Each number is 200 + 20 x the weight over the matrix's rms, rounded and kept within 0 to 999. Layers, rows and columns count from 0.

# layer 8 MLP gate, 512x192, rms 0.0803, rows 441-465, columns 0-95
206,174,201,201,185,179,220,193,204,199,192,206,200,187,236,211,188,219,213,214,224,205,181,186,203,202,198,212,217,198,211,185,201,189,201,205,190,192,205,175,188,197,181,194,192,155,248,217,187,212,199,198,216,170,178,199,218,204,217,186,211,169,202,202,190,211,183,213,175,216,181,189,194,189,229,203,209,186,208,181,202,229,206,201,198,209,192,153,237,157,188,247,231,145,231,211
179,197,205,196,202,180,205,186,180,159,211,217,182,183,208,247,193,213,216,180,193,215,193,201,204,196,172,202,180,199,215,197,212,242,173,202,189,200,168,181,249,204,180,193,191,227,168,185,212,221,194,222,214,213,147,216,215,208,202,226,209,198,199,173,177,172,195,218,194,136,243,193,167,220,173,201,203,222,201,247,199,191,211,193,212,230,199,183,205,215,214,203,168,169,230,236
179,190,198,160,248,177,187,209,191,226,182,200,190,200,213,207,241,209,209,188,176,170,219,189,181,216,203,188,186,212,205,204,159,193,198,212,184,188,198,208,189,204,216,212,212,184,203,179,165,206,183,207,207,188,212,179,227,163,193,217,225,182,216,190,212,230,198,215,217,210,167,180,178,179,213,208,204,186,217,229,178,175,196,174,196,207,185,181,214,158,190,185,209,206,242,204
225,183,228,230,185,193,209,209,187,201,215,215,189,187,203,211,150,201,225,211,211,213,212,154,180,211,180,185,170,176,197,199,170,208,210,201,205,181,205,192,202,225,217,209,199,251,220,206,190,203,205,178,199,171,191,191,185,224,192,200,177,233,226,185,212,194,197,193,199,197,217,181,211,153,155,186,176,197,244,207,216,159,198,191,199,168,179,195,190,196,205,196,207,218,200,213
227,208,199,175,227,228,211,253,190,179,213,185,226,215,211,206,208,203,218,199,184,142,198,164,225,208,191,235,167,187,173,210,240,207,208,203,185,188,196,199,169,190,210,186,177,236,190,213,218,196,221,165,211,187,209,174,213,202,154,224,206,248,182,212,181,184,197,171,189,195,185,168,238,191,233,212,185,212,192,212,193,191,217,223,187,208,183,184,193,207,180,237,206,177,199,199
191,204,209,241,193,202,199,203,212,169,180,200,211,193,140,209,202,243,175,183,209,217,209,209,230,222,202,228,182,230,185,197,192,219,200,211,190,168,168,184,217,191,205,206,192,195,231,211,218,178,211,198,175,174,167,232,203,199,152,192,210,231,199,210,210,190,227,203,210,205,193,176,211,202,210,197,186,215,203,183,189,204,210,216,208,233,208,191,204,175,236,241,194,203,151,190
184,215,207,222,218,206,203,168,187,218,204,204,181,235,223,206,193,193,206,215,204,197,225,214,220,183,222,215,200,220,223,190,250,194,227,190,190,181,268,212,199,201,210,178,221,183,231,196,177,205,211,227,198,188,208,200,232,204,174,216,234,187,217,217,153,197,191,203,171,201,167,210,222,209,207,182,190,173,183,206,195,179,204,200,153,202,220,173,229,188,195,173,211,184,215,182
187,189,241,183,202,211,234,222,191,179,185,205,220,176,208,198,210,183,217,169,191,203,199,195,177,220,186,228,189,203,198,172,181,227,168,192,188,213,213,200,186,187,204,152,201,210,171,190,260,187,185,223,210,180,204,209,195,186,196,227,192,164,230,189,203,204,247,222,178,171,208,189,187,198,183,163,195,206,197,239,172,169,178,173,192,178,230,154,184,198,238,188,185,190,214,198
192,225,209,188,214,201,168,219,180,192,229,205,189,188,188,208,206,189,179,226,170,170,207,204,218,206,196,211,205,204,175,163,166,154,191,225,185,192,161,188,228,171,227,203,215,181,163,218,212,224,207,243,237,223,176,213,206,231,222,183,211,190,190,218,223,144,214,201,222,197,208,226,205,173,226,221,208,200,245,201,206,198,178,201,202,232,194,197,183,197,218,209,176,171,200,204
232,206,191,192,190,212,178,206,223,198,201,237,185,194,193,206,240,237,201,230,173,215,142,197,197,187,221,185,223,208,206,204,219,206,217,173,166,200,205,202,183,171,176,227,218,245,214,210,193,152,231,149,204,196,188,222,222,176,190,220,207,186,227,189,228,194,221,223,226,224,159,194,188,192,189,217,187,180,205,217,172,203,195,201,222,149,212,193,217,182,194,178,231,189,201,190
173,188,224,197,205,210,201,198,216,209,239,213,228,232,199,179,201,200,232,176,215,197,217,199,197,203,181,198,245,158,213,208,208,182,200,222,177,189,219,220,160,196,194,188,183,188,207,238,219,214,173,184,217,192,212,226,203,193,196,214,192,192,214,205,224,184,222,195,179,232,203,208,183,201,206,193,184,195,188,182,231,204,184,218,205,201,211,196,162,228,190,200,192,191,194,185
220,215,191,195,207,207,174,202,191,191,207,199,226,192,213,189,195,213,191,218,198,208,232,180,186,192,198,172,190,230,212,185,210,205,193,179,208,182,167,196,195,197,191,222,153,200,190,211,188,200,183,202,202,209,213,177,197,197,207,186,197,184,190,196,211,186,175,185,193,210,205,190,168,151,166,170,205,172,180,236,163,190,184,184,191,189,239,181,184,254,186,179,223,204,200,225
206,213,241,222,212,195,202,182,171,192,199,208,176,216,203,190,201,197,213,210,180,218,201,193,232,213,214,151,186,193,186,241,160,187,188,190,213,207,166,186,226,195,190,182,196,226,200,200,207,224,172,205,217,215,200,205,188,262,205,205,207,195,199,189,194,187,202,210,201,231,185,180,221,208,231,207,165,208,185,189,187,240,196,182,199,195,194,179,192,241,209,204,214,169,206,197
246,225,182,199,163,188,209,174,155,178,192,199,215,186,173,204,237,198,231,173,203,176,173,191,238,218,198,216,193,214,200,210,200,205,181,178,205,221,186,180,157,230,206,245,186,192,198,233,211,196,201,215,196,171,217,222,169,163,203,224,237,168,195,226,204,175,206,192,219,210,173,173,215,178,177,221,174,224,189,219,211,200,218,163,183,203,228,219,192,192,226,232,200,182,161,200
219,206,183,207,187,210,206,163,219,241,186,188,207,192,214,207,195,183,203,178,229,179,232,202,180,217,223,232,190,220,207,202,219,186,180,237,206,201,163,224,213,204,206,178,212,206,193,221,221,237,192,211,180,187,227,198,195,183,228,215,205,187,203,215,188,235,194,186,229,217,177,197,200,224,219,214,184,196,183,194,211,193,201,182,193,204,205,202,211,167,209,185,217,229,165,180
232,206,172,219,243,214,202,188,199,197,183,218,194,185,207,197,222,202,204,192,223,201,223,197,209,199,159,197,200,224,208,173,177,190,185,177,185,175,204,179,202,200,227,208,211,175,183,205,202,208,222,199,229,190,222,214,180,192,196,197,219,194,161,198,184,216,185,197,202,252,214,210,204,188,192,191,214,196,211,187,182,211,197,199,184,178,217,204,198,242,233,202,233,201,189,198
173,212,195,200,205,243,213,203,229,206,167,177,164,212,173,206,207,184,197,193,242,186,245,178,209,192,203,219,215,198,210,227,193,149,209,194,209,177,190,178,197,210,253,189,182,196,185,181,202,225,189,190,179,197,182,194,190,153,208,229,204,193,227,189,229,180,213,198,213,236,193,246,173,219,184,225,207,181,221,155,182,196,228,214,225,236,167,213,180,209,228,194,206,220,180,203
192,195,195,178,183,186,213,211,211,185,191,198,224,156,211,224,219,220,195,193,223,188,215,191,164,162,193,208,209,219,205,173,185,212,221,225,208,181,164,182,198,199,225,228,178,246,190,213,238,186,190,199,208,175,183,186,214,184,194,194,230,166,209,194,223,196,219,260,201,192,253,175,196,209,203,197,186,228,232,209,200,204,216,185,206,201,203,206,218,151,217,198,193,210,223,205
178,180,168,206,209,201,192,203,204,206,212,205,168,200,205,197,180,201,170,194,182,226,178,202,196,210,221,200,208,205,193,198,243,205,155,241,211,203,200,216,211,186,192,204,217,184,190,186,183,173,196,226,200,205,200,231,208,199,181,170,191,216,226,200,196,248,205,227,205,173,202,211,202,212,207,192,222,200,198,223,218,185,211,197,174,175,149,216,184,188,161,211,227,245,196,187
187,201,251,185,186,193,212,201,224,216,212,212,184,163,191,200,179,246,192,173,220,200,212,202,176,151,194,218,218,202,217,191,187,198,178,213,207,190,237,208,210,239,234,208,241,211,222,200,188,202,217,188,226,203,211,202,190,198,181,214,253,196,240,233,178,200,216,191,208,189,209,210,196,182,194,169,249,204,214,163,235,207,210,186,182,209,189,221,208,225,220,184,230,191,178,200
196,235,225,161,219,237,177,200,146,129,231,244,189,214,165,188,247,203,196,203,187,207,210,185,208,203,193,184,222,185,188,240,165,194,212,159,197,204,216,162,201,228,165,210,179,237,206,195,200,196,199,202,189,223,239,180,223,202,218,194,202,207,210,204,177,177,222,188,216,207,209,185,200,197,231,204,215,198,189,169,212,214,187,173,205,238,183,185,184,233,227,202,182,194,224,245
199,188,203,220,212,187,216,191,173,171,181,225,172,219,207,197,222,207,188,186,192,196,195,202,226,155,202,203,253,179,197,194,183,227,188,197,208,217,235,226,205,214,184,212,204,201,184,193,199,207,228,200,161,186,190,182,230,247,262,184,195,193,219,210,205,191,182,205,174,157,200,208,190,199,189,176,197,227,217,221,200,182,213,170,223,234,184,220,240,192,185,223,224,206,187,204
206,198,188,175,218,184,180,179,196,217,220,199,192,200,180,167,179,193,185,226,202,174,231,231,194,209,209,201,178,174,147,220,196,212,203,214,198,197,183,168,209,257,218,209,196,166,187,207,204,225,209,190,192,193,194,183,212,185,216,199,203,222,202,192,190,206,183,217,217,175,208,205,224,195,221,194,165,213,179,184,200,186,218,158,180,210,182,160,227,195,211,221,226,149,219,194
218,195,186,211,205,224,191,212,224,215,183,202,160,191,205,227,183,195,183,196,261,189,169,222,198,187,174,180,167,243,224,190,209,208,190,204,183,167,230,182,199,214,199,150,179,218,211,196,181,204,142,194,217,184,193,193,178,224,176,175,246,196,192,237,209,174,175,190,202,175,215,141,204,222,216,204,197,183,186,154,185,207,182,190,228,214,175,203,182,228,178,207,166,195,218,242
188,213,193,202,157,166,231,205,211,225,198,194,199,202,209,207,211,181,216,185,165,214,188,196,163,196,214,200,160,147,180,224,200,201,167,196,201,206,203,197,193,153,221,204,211,177,194,211,219,221,222,196,210,196,207,232,201,184,182,183,247,176,208,233,226,178,208,217,179,163,198,195,192,183,231,218,217,194,203,239,203,179,189,189,203,179,194,216,179,217,175,210,187,192,166,144
# layer 8 MLP up, 512x192, rms 0.0802, rows 441-464, columns 0-95
200,193,184,212,208,194,193,221,202,191,208,209,221,216,217,186,205,200,207,204,212,198,147,200,214,213,172,187,182,183,211,197,191,182,203,198,185,223,188,207,176,192,239,192,167,186,193,188,209,210,217,223,229,193,197,232,230,197,200,207,184,177,210,197,198,144,190,171,181,199,170,177,187,193,195,199,192,196,182,216,212,190,214,202,232,200,162,193,202,189,161,198,170,184,201,198
219,206,192,211,239,164,204,194,184,204,207,221,204,192,221,197,208,210,192,206,229,227,208,199,209,185,188,197,240,253,189,202,245,236,185,184,172,209,219,210,167,149,216,216,192,210,181,172,190,213,207,217,208,194,177,193,216,207,206,185,204,227,189,170,252,215,219,208,185,223,219,222,228,179,185,184,218,169,180,227,177,178,205,204,180,206,205,230,217,204,247,192,154,170,196,179
213,182,227,164,213,203,250,167,187,196,207,203,199,181,214,235,193,143,212,158,181,216,210,210,198,230,204,190,185,202,197,181,250,199,212,226,215,231,227,166,227,211,209,204,214,199,192,176,175,215,220,184,209,193,203,226,196,207,222,175,204,205,180,195,208,177,186,189,192,184,204,244,200,184,190,194,214,247,234,198,194,225,227,172,191,199,200,197,195,218,207,175,185,209,226,188
192,230,182,186,189,203,179,152,214,204,172,200,190,195,183,180,223,187,191,206,225,202,173,193,230,172,183,220,233,148,171,170,209,182,189,179,197,194,177,207,199,206,222,201,208,213,204,209,232,179,221,212,205,190,218,197,183,207,189,194,225,214,213,278,234,218,213,195,230,165,237,191,199,197,210,241,212,197,202,177,226,196,218,187,190,213,194,189,230,198,197,208,175,203,197,183
253,210,197,191,219,180,203,232,178,198,201,162,179,205,187,233,233,216,220,224,215,187,210,211,208,222,196,183,203,213,229,179,179,189,203,173,211,245,198,207,222,202,195,203,186,199,186,221,203,217,210,165,195,193,211,206,233,243,217,209,246,190,195,198,208,216,206,172,209,210,168,196,188,206,173,228,215,187,204,193,151,210,220,191,195,217,213,216,197,234,186,193,205,171,187,208
188,211,183,160,200,170,192,209,203,193,202,179,202,201,242,216,172,204,192,200,185,219,226,194,216,219,200,183,195,190,230,211,221,174,189,197,202,180,209,204,168,220,194,197,213,185,211,197,186,205,222,187,216,207,191,232,172,213,195,168,219,188,194,199,204,189,171,224,174,216,247,187,227,210,187,229,209,197,184,188,231,173,235,232,197,207,216,212,228,210,192,181,196,204,194,177
202,216,196,207,211,206,217,214,198,189,160,216,183,200,180,198,158,193,228,202,205,188,185,186,131,201,218,182,220,159,230,166,207,203,193,189,193,211,221,216,185,156,217,175,216,199,209,194,191,239,181,225,217,198,220,194,193,225,184,173,208,201,206,206,178,210,194,208,212,237,197,193,203,191,172,198,199,188,206,217,209,164,195,189,156,192,208,198,201,199,178,151,200,198,195,205
213,192,186,206,200,218,185,172,211,216,195,184,176,185,170,181,207,219,231,197,185,170,188,200,205,181,196,204,179,198,199,159,204,194,235,223,190,202,179,184,199,195,197,226,243,192,240,233,173,192,218,242,203,243,189,217,198,187,190,166,220,207,198,207,212,177,191,204,194,209,197,215,180,201,198,190,211,235,175,197,184,209,239,228,152,221,174,210,204,187,204,187,222,190,159,233
214,178,190,210,212,198,216,165,211,219,194,178,175,217,188,206,195,183,205,190,241,205,188,180,196,206,234,198,207,213,193,192,167,217,231,209,188,219,216,201,193,158,221,203,193,210,187,208,175,174,183,213,214,207,190,208,201,223,186,170,181,200,236,205,184,206,181,221,168,176,212,235,199,172,201,202,204,167,176,215,189,220,218,190,202,214,170,231,221,224,181,209,180,196,231,202
186,208,196,189,201,182,176,194,215,218,181,190,190,185,225,172,206,204,238,212,190,207,209,183,205,194,166,173,183,227,197,188,213,204,172,187,202,214,199,203,199,207,166,197,180,220,175,177,187,186,196,232,218,179,201,182,199,196,211,205,209,161,202,140,183,215,175,192,204,225,196,204,221,187,218,218,218,172,192,191,202,222,245,187,197,208,222,194,191,166,197,218,181,223,183,218
195,211,176,201,193,207,208,214,221,213,167,194,246,189,232,185,188,176,163,203,205,184,225,229,188,214,188,190,215,205,215,181,238,207,191,204,211,179,185,235,208,207,209,199,230,212,208,222,175,171,226,181,199,238,190,186,206,197,220,197,176,195,177,194,216,173,191,198,181,189,198,207,190,179,196,186,173,224,191,192,198,208,166,206,195,226,218,212,208,171,188,233,190,166,210,228
194,170,202,200,152,194,193,186,202,192,218,185,191,202,190,197,197,203,212,193,189,174,209,165,176,213,175,199,163,203,207,200,231,190,205,199,218,166,205,160,205,193,176,189,225,202,266,195,199,179,196,222,223,249,173,174,200,158,236,193,177,220,192,185,198,214,210,235,217,171,206,205,184,164,193,195,191,199,192,213,236,182,177,210,204,176,177,189,178,209,176,186,205,195,189,206
183,193,209,187,164,190,196,205,202,207,200,204,233,195,206,195,176,184,232,211,199,211,207,216,201,183,215,211,190,197,210,218,190,203,190,229,200,169,182,211,235,183,183,149,196,200,223,215,191,238,196,189,239,222,225,170,207,206,199,202,205,199,220,196,206,199,171,220,197,165,200,198,226,195,198,171,170,190,164,214,218,190,180,177,179,219,232,195,196,204,217,160,253,194,226,189
204,208,195,214,181,189,182,181,223,211,193,194,211,196,230,184,188,194,216,214,203,218,209,208,186,192,202,212,152,175,221,202,204,177,194,186,171,185,173,233,187,214,213,188,179,196,210,218,194,158,216,196,211,203,204,163,242,185,227,197,167,146,174,207,227,211,185,192,228,193,167,175,216,224,199,181,210,213,220,178,173,165,230,169,232,203,173,239,205,206,213,200,163,208,169,209
173,212,208,225,221,220,214,167,191,171,221,207,204,223,247,208,210,195,185,185,188,217,229,194,194,205,209,207,211,207,223,208,202,193,214,181,201,213,197,221,199,184,163,196,210,244,200,174,199,250,185,215,164,244,251,227,170,224,155,203,201,208,206,213,201,215,224,169,212,218,186,195,178,206,176,227,196,181,248,186,212,205,173,205,190,204,193,208,192,200,218,191,212,219,205,235
219,191,210,162,190,207,212,204,194,204,207,215,198,218,174,176,199,191,162,216,195,205,216,213,206,211,196,179,183,199,234,225,156,189,230,204,216,202,224,183,172,153,196,186,171,215,181,211,225,185,186,196,176,202,171,183,206,171,201,213,198,174,227,219,200,201,227,201,201,192,240,195,210,241,192,182,214,187,196,230,194,171,237,209,172,212,232,177,170,200,186,223,199,214,204,152
208,176,210,256,189,198,204,204,215,201,154,189,167,204,198,190,210,208,191,205,204,195,195,212,194,217,208,177,191,220,191,169,192,216,217,221,196,180,191,185,216,177,227,190,232,199,212,224,213,169,179,201,170,190,229,219,211,205,181,216,224,231,187,205,156,200,202,200,206,207,179,207,195,197,203,199,218,179,201,196,175,173,201,207,192,194,235,184,171,192,205,248,178,197,193,197
202,188,216,193,168,201,193,182,172,201,209,211,193,180,222,189,204,195,198,210,230,209,197,190,194,168,220,167,207,206,220,190,205,171,254,218,171,200,152,178,205,192,204,207,212,228,197,209,179,202,173,206,201,188,217,201,226,225,198,209,210,163,167,193,215,182,214,210,179,196,178,208,207,189,189,218,228,190,211,144,183,194,204,208,178,203,202,205,190,204,206,245,176,216,203,212
207,212,179,185,178,178,175,187,197,215,177,177,199,215,225,173,208,188,230,214,206,183,219,219,216,191,176,204,170,212,192,203,213,211,226,203,180,202,183,190,230,208,195,200,203,187,178,191,219,241,186,225,183,207,172,234,228,227,227,184,208,218,202,188,191,159,170,196,168,211,167,202,214,165,216,180,195,205,174,225,188,179,186,173,174,184,219,182,233,180,186,176,213,171,218,197
178,197,206,147,212,188,197,143,202,172,195,210,199,172,204,178,220,186,179,207,170,188,188,185,226,192,194,222,201,236,177,226,196,216,180,205,229,209,184,216,213,180,246,202,199,225,174,213,204,198,233,176,193,191,211,215,213,228,204,164,211,186,182,179,193,199,177,222,192,191,214,183,202,227,209,232,216,197,177,216,239,201,235,207,177,218,193,193,242,193,147,214,215,178,169,174
155,175,174,212,191,194,214,177,224,226,188,189,207,204,205,186,209,154,213,189,211,214,185,202,202,179,166,196,176,252,181,223,199,193,214,242,204,224,206,192,197,242,193,202,196,205,217,229,186,208,201,210,195,250,200,206,202,216,224,186,209,202,228,202,180,165,197,174,194,219,199,151,199,202,227,213,197,181,188,204,211,233,209,208,151,213,248,215,183,229,187,212,194,224,191,216
194,171,209,179,179,195,233,186,171,177,203,214,194,197,231,245,213,208,208,163,159,206,202,189,195,176,241,193,218,180,219,219,199,201,184,217,211,223,198,162,213,237,203,210,175,190,243,190,197,192,222,201,200,195,209,217,209,225,203,240,199,202,174,195,209,259,204,212,202,231,216,165,222,193,191,223,225,184,190,223,216,193,159,219,172,181,174,175,216,218,215,234,181,204,215,201
187,192,224,191,201,188,205,170,204,197,220,214,203,207,210,183,236,210,208,211,187,203,169,206,198,217,257,159,170,184,198,188,235,188,245,192,238,204,241,171,201,212,227,204,201,223,201,191,146,187,205,180,200,186,207,174,202,164,201,183,231,223,212,217,203,253,207,212,217,224,184,229,188,204,186,191,247,198,188,177,224,209,193,200,204,190,182,176,183,226,202,192,188,221,193,222
190,207,190,204,214,179,223,191,189,226,208,203,182,196,212,231,198,193,225,220,237,226,193,224,208,170,177,191,156,222,208,213,169,198,191,202,158,224,200,212,185,219,197,202,164,213,179,222,216,234,175,256,233,190,194,237,180,230,198,179,212,222,207,206,236,186,160,171,242,187,250,238,214,206,193,184,188,178,209,208,205,214,218,205,204,179,239,180,201,213,201,195,185,259,230,224
# layer 8 MLP down (transposed), 512x192, rms 0.0777, rows 441-464, columns 0-95
195,192,208,197,221,205,214,170,214,210,221,202,193,184,225,180,222,204,185,185,186,224,228,216,164,176,236,212,210,201,180,186,205,199,188,157,192,203,189,182,223,182,192,223,206,198,190,176,157,204,193,182,188,198,190,214,197,214,192,190,216,199,204,222,206,196,185,179,218,197,229,170,223,207,198,195,188,190,187,213,198,214,175,206,217,201,211,175,235,188,213,172,193,214,247,198
187,196,201,208,191,217,212,184,194,195,207,208,217,204,154,187,191,191,234,204,186,207,203,190,190,217,208,206,184,190,222,152,233,192,174,173,214,202,219,214,224,210,225,194,213,189,210,152,178,225,195,200,212,185,194,201,221,219,206,192,187,216,182,198,159,175,247,162,172,197,237,179,208,197,162,181,175,211,133,220,222,208,215,223,227,229,201,215,190,175,192,236,214,201,194,242
195,195,204,215,199,225,199,189,219,214,167,185,192,195,235,207,234,198,206,206,205,180,203,215,188,217,250,201,215,179,218,194,218,196,223,170,193,219,209,200,200,162,191,159,190,218,179,188,204,209,193,193,231,175,223,218,184,202,182,199,212,177,164,187,230,221,175,233,217,186,178,181,199,183,212,223,194,217,208,221,172,220,211,154,180,226,229,197,225,216,188,206,228,208,214,210
180,177,207,213,217,184,191,214,196,222,209,212,222,202,200,203,194,157,194,216,215,198,211,205,218,188,184,203,209,222,186,204,223,197,205,212,213,175,232,199,216,183,224,168,202,151,194,183,190,204,209,177,192,167,213,192,186,221,210,194,186,206,209,227,211,219,154,183,197,207,219,198,188,213,213,201,178,203,209,199,166,224,178,216,227,207,180,194,221,209,164,196,188,188,212,190
206,210,206,188,176,181,212,185,181,216,213,217,154,187,215,219,222,221,210,224,161,233,218,161,180,202,218,195,172,202,164,180,181,160,192,161,187,199,199,174,205,250,155,226,205,196,205,193,186,211,249,213,205,195,197,192,183,178,208,169,227,183,227,202,221,171,214,205,218,208,200,209,195,200,201,192,212,192,232,174,197,182,202,165,183,199,221,182,178,182,212,195,232,199,177,171
206,167,233,203,159,192,176,193,192,208,198,173,189,201,204,203,193,268,216,195,199,184,257,196,224,196,183,172,193,185,190,212,185,190,207,234,210,199,238,218,205,201,210,164,189,196,185,205,200,212,194,189,197,226,187,209,185,205,187,199,210,190,211,178,176,186,167,174,179,195,227,204,199,189,178,208,184,198,207,205,225,239,213,241,213,193,228,170,243,244,210,234,213,183,209,198
205,201,200,208,200,198,201,182,187,203,190,172,191,234,182,194,234,220,213,199,176,187,192,178,173,165,177,201,219,196,204,197,181,199,153,144,212,194,210,189,204,189,195,187,203,221,200,224,192,204,212,179,231,235,227,192,177,218,195,189,216,201,203,171,191,187,199,205,204,200,203,161,192,185,193,190,180,184,221,246,218,235,207,214,189,180,184,214,224,215,197,213,200,188,228,156
202,218,217,170,224,188,204,176,197,198,231,212,204,203,210,229,194,215,217,211,215,178,184,232,217,220,212,210,178,239,198,206,203,207,248,249,196,199,217,188,199,180,212,202,210,237,172,178,205,222,231,193,189,202,204,184,169,218,214,197,187,202,217,205,162,232,185,198,168,203,194,215,219,169,173,176,210,160,193,207,212,249,205,223,187,208,186,189,201,224,176,206,190,168,198,158
216,207,190,198,175,222,227,202,189,234,196,234,183,158,169,206,223,230,191,181,184,179,197,221,231,172,220,209,248,216,202,187,197,200,219,206,226,233,160,199,239,205,233,207,208,182,197,208,198,216,202,237,205,203,179,202,200,201,184,191,206,204,191,209,192,189,236,214,185,182,219,222,188,226,183,173,188,183,212,188,196,191,188,211,227,188,184,210,188,228,187,205,181,178,226,180
211,211,191,195,171,221,220,185,184,200,195,228,208,195,219,222,182,219,157,175,164,173,226,217,182,199,228,219,200,200,161,196,191,195,206,231,196,169,208,199,187,195,222,210,165,194,247,225,220,194,195,163,197,214,251,187,165,216,220,212,186,219,202,206,207,210,225,190,176,202,191,220,207,195,197,188,198,210,204,181,197,207,183,215,198,225,183,229,206,231,223,191,223,219,206,205
214,205,195,195,221,210,211,221,216,190,209,181,174,206,210,182,201,188,171,215,205,216,213,201,190,206,194,242,212,208,170,189,202,219,221,209,201,149,174,215,188,213,214,187,246,215,165,210,214,212,203,197,213,159,199,206,187,210,199,195,180,189,201,211,175,193,208,153,137,182,198,225,169,202,207,185,202,201,212,202,197,219,190,188,168,198,195,217,196,208,214,215,205,198,154,183
203,200,218,234,217,207,212,196,203,235,199,157,183,216,233,208,227,167,187,225,185,230,152,207,212,194,181,209,188,206,240,218,246,186,189,183,165,229,183,230,175,161,188,217,184,195,170,185,197,211,218,201,213,211,190,184,192,201,189,187,204,207,204,233,218,192,170,178,191,227,207,189,214,219,173,181,184,212,199,206,220,183,196,198,197,215,161,218,203,187,236,214,181,211,198,206
204,223,224,225,207,203,182,220,201,232,195,216,196,182,171,223,176,203,223,200,193,222,207,207,190,208,204,207,193,207,195,184,178,192,204,212,188,186,205,180,233,197,197,191,201,211,202,180,242,247,183,173,144,199,198,191,186,200,205,183,252,185,202,201,189,199,196,162,241,211,162,198,230,209,231,198,193,194,231,191,180,196,185,195,184,182,201,215,216,212,212,212,204,168,192,194
231,180,221,202,220,224,216,218,229,204,186,209,199,162,168,215,213,181,186,193,210,181,188,181,200,217,217,196,186,172,212,194,217,195,198,213,191,240,205,229,235,199,192,189,182,211,199,228,176,212,220,219,195,188,219,182,237,196,179,166,170,196,212,238,202,178,168,199,190,219,218,211,237,191,204,190,180,216,216,189,220,246,179,211,185,170,186,176,220,238,192,206,231,203,166,198
202,217,208,211,191,209,204,200,209,208,214,180,191,200,223,190,202,179,199,187,202,193,218,213,198,222,186,205,191,226,194,230,225,176,186,198,171,207,197,206,243,188,178,202,189,225,197,209,226,256,211,184,198,178,198,193,185,236,170,190,171,211,217,202,227,218,211,198,211,238,193,188,198,233,234,204,186,202,193,229,256,178,176,249,193,202,207,204,222,208,225,202,230,202,177,178
179,225,169,194,175,186,215,202,218,205,196,205,197,204,185,208,188,188,194,209,206,235,210,206,230,212,222,202,182,177,176,156,223,205,216,211,198,173,204,215,187,206,207,215,210,194,173,191,174,152,219,175,208,204,194,243,198,211,206,229,247,174,221,188,181,209,172,202,182,224,210,215,237,190,175,203,213,181,176,217,195,181,218,192,180,190,223,230,214,207,223,179,197,214,190,201
217,209,183,161,203,200,211,209,205,222,180,180,163,179,163,182,187,217,182,155,229,212,177,183,214,171,202,214,187,212,214,210,216,194,219,148,184,168,183,205,231,168,206,188,218,199,197,174,194,235,193,183,185,184,183,200,244,153,186,185,198,224,214,191,183,223,210,189,178,198,172,226,193,216,199,200,196,165,192,192,209,168,207,190,182,231,189,226,221,217,213,194,183,205,180,220
218,199,213,165,206,213,225,220,205,195,220,209,175,198,198,208,226,200,172,183,228,231,207,201,208,215,224,209,227,175,187,215,218,198,165,210,210,207,234,241,210,185,168,198,211,171,200,202,189,183,166,204,203,151,202,215,224,188,217,192,210,203,195,179,191,210,190,161,189,204,239,204,201,190,208,192,241,190,220,212,236,219,219,178,179,210,195,194,229,215,183,174,235,185,194,182
186,191,171,182,225,197,198,217,219,196,177,182,216,166,210,173,197,203,199,190,183,198,213,227,209,176,224,215,167,205,162,203,195,216,187,209,191,186,202,194,220,206,210,219,224,190,182,168,183,188,219,225,165,204,148,217,230,195,221,217,186,227,206,181,206,199,170,194,204,246,197,209,223,193,193,157,154,220,186,213,201,183,169,182,190,181,211,218,202,193,197,170,203,189,196,203
177,178,160,205,228,222,209,183,171,152,191,189,230,206,169,194,226,196,213,227,214,201,210,202,167,212,184,189,190,185,160,206,212,228,210,211,192,199,230,180,186,209,188,200,189,191,192,253,212,207,207,228,233,177,217,180,209,165,266,190,179,205,205,196,204,203,171,195,184,199,227,163,198,204,185,202,221,207,203,204,229,214,231,204,193,206,184,170,174,195,216,167,198,234,222,214
202,223,232,164,229,182,204,227,196,160,208,281,217,205,179,212,202,210,209,181,201,184,203,248,210,201,224,200,219,163,188,211,169,209,190,252,218,201,205,202,217,192,192,176,199,179,202,191,177,212,187,188,204,196,214,187,217,187,209,207,198,194,191,177,193,181,193,202,214,206,175,226,200,195,185,197,211,204,214,184,185,199,212,222,233,195,199,190,208,211,203,211,207,189,187,218
196,180,196,210,191,182,199,210,193,187,190,184,197,190,188,205,211,185,207,192,188,219,204,202,182,211,216,170,205,213,195,209,241,209,188,157,219,147,221,184,182,230,176,193,225,206,193,206,194,214,210,227,206,217,180,179,210,152,212,208,163,193,168,213,230,223,226,196,188,172,168,223,213,185,201,228,222,231,194,199,189,196,215,166,208,191,186,205,205,195,228,210,192,222,215,215
212,220,195,198,240,206,230,153,210,201,211,221,204,186,200,151,214,208,202,207,221,220,179,203,203,195,194,195,180,157,193,162,234,167,201,178,203,212,224,192,198,207,214,205,192,170,205,161,220,167,216,207,219,206,234,216,180,207,155,167,221,153,222,212,152,219,202,209,164,217,188,206,176,164,206,229,183,183,176,226,172,195,184,231,198,207,179,162,190,233,211,182,199,201,244,229
228,199,189,207,208,166,208,205,187,219,205,186,205,204,207,183,191,167,189,223,166,184,205,207,216,191,216,207,193,214,214,229,179,182,203,98,175,177,188,198,214,231,221,231,181,217,201,263,176,200,185,195,183,195,188,206,206,190,209,198,195,242,213,179,197,197,241,229,191,196,211,206,189,208,195,212,207,207,225,207,203,225,179,192,246,224,194,213,214,204,206,169,194,240,183,196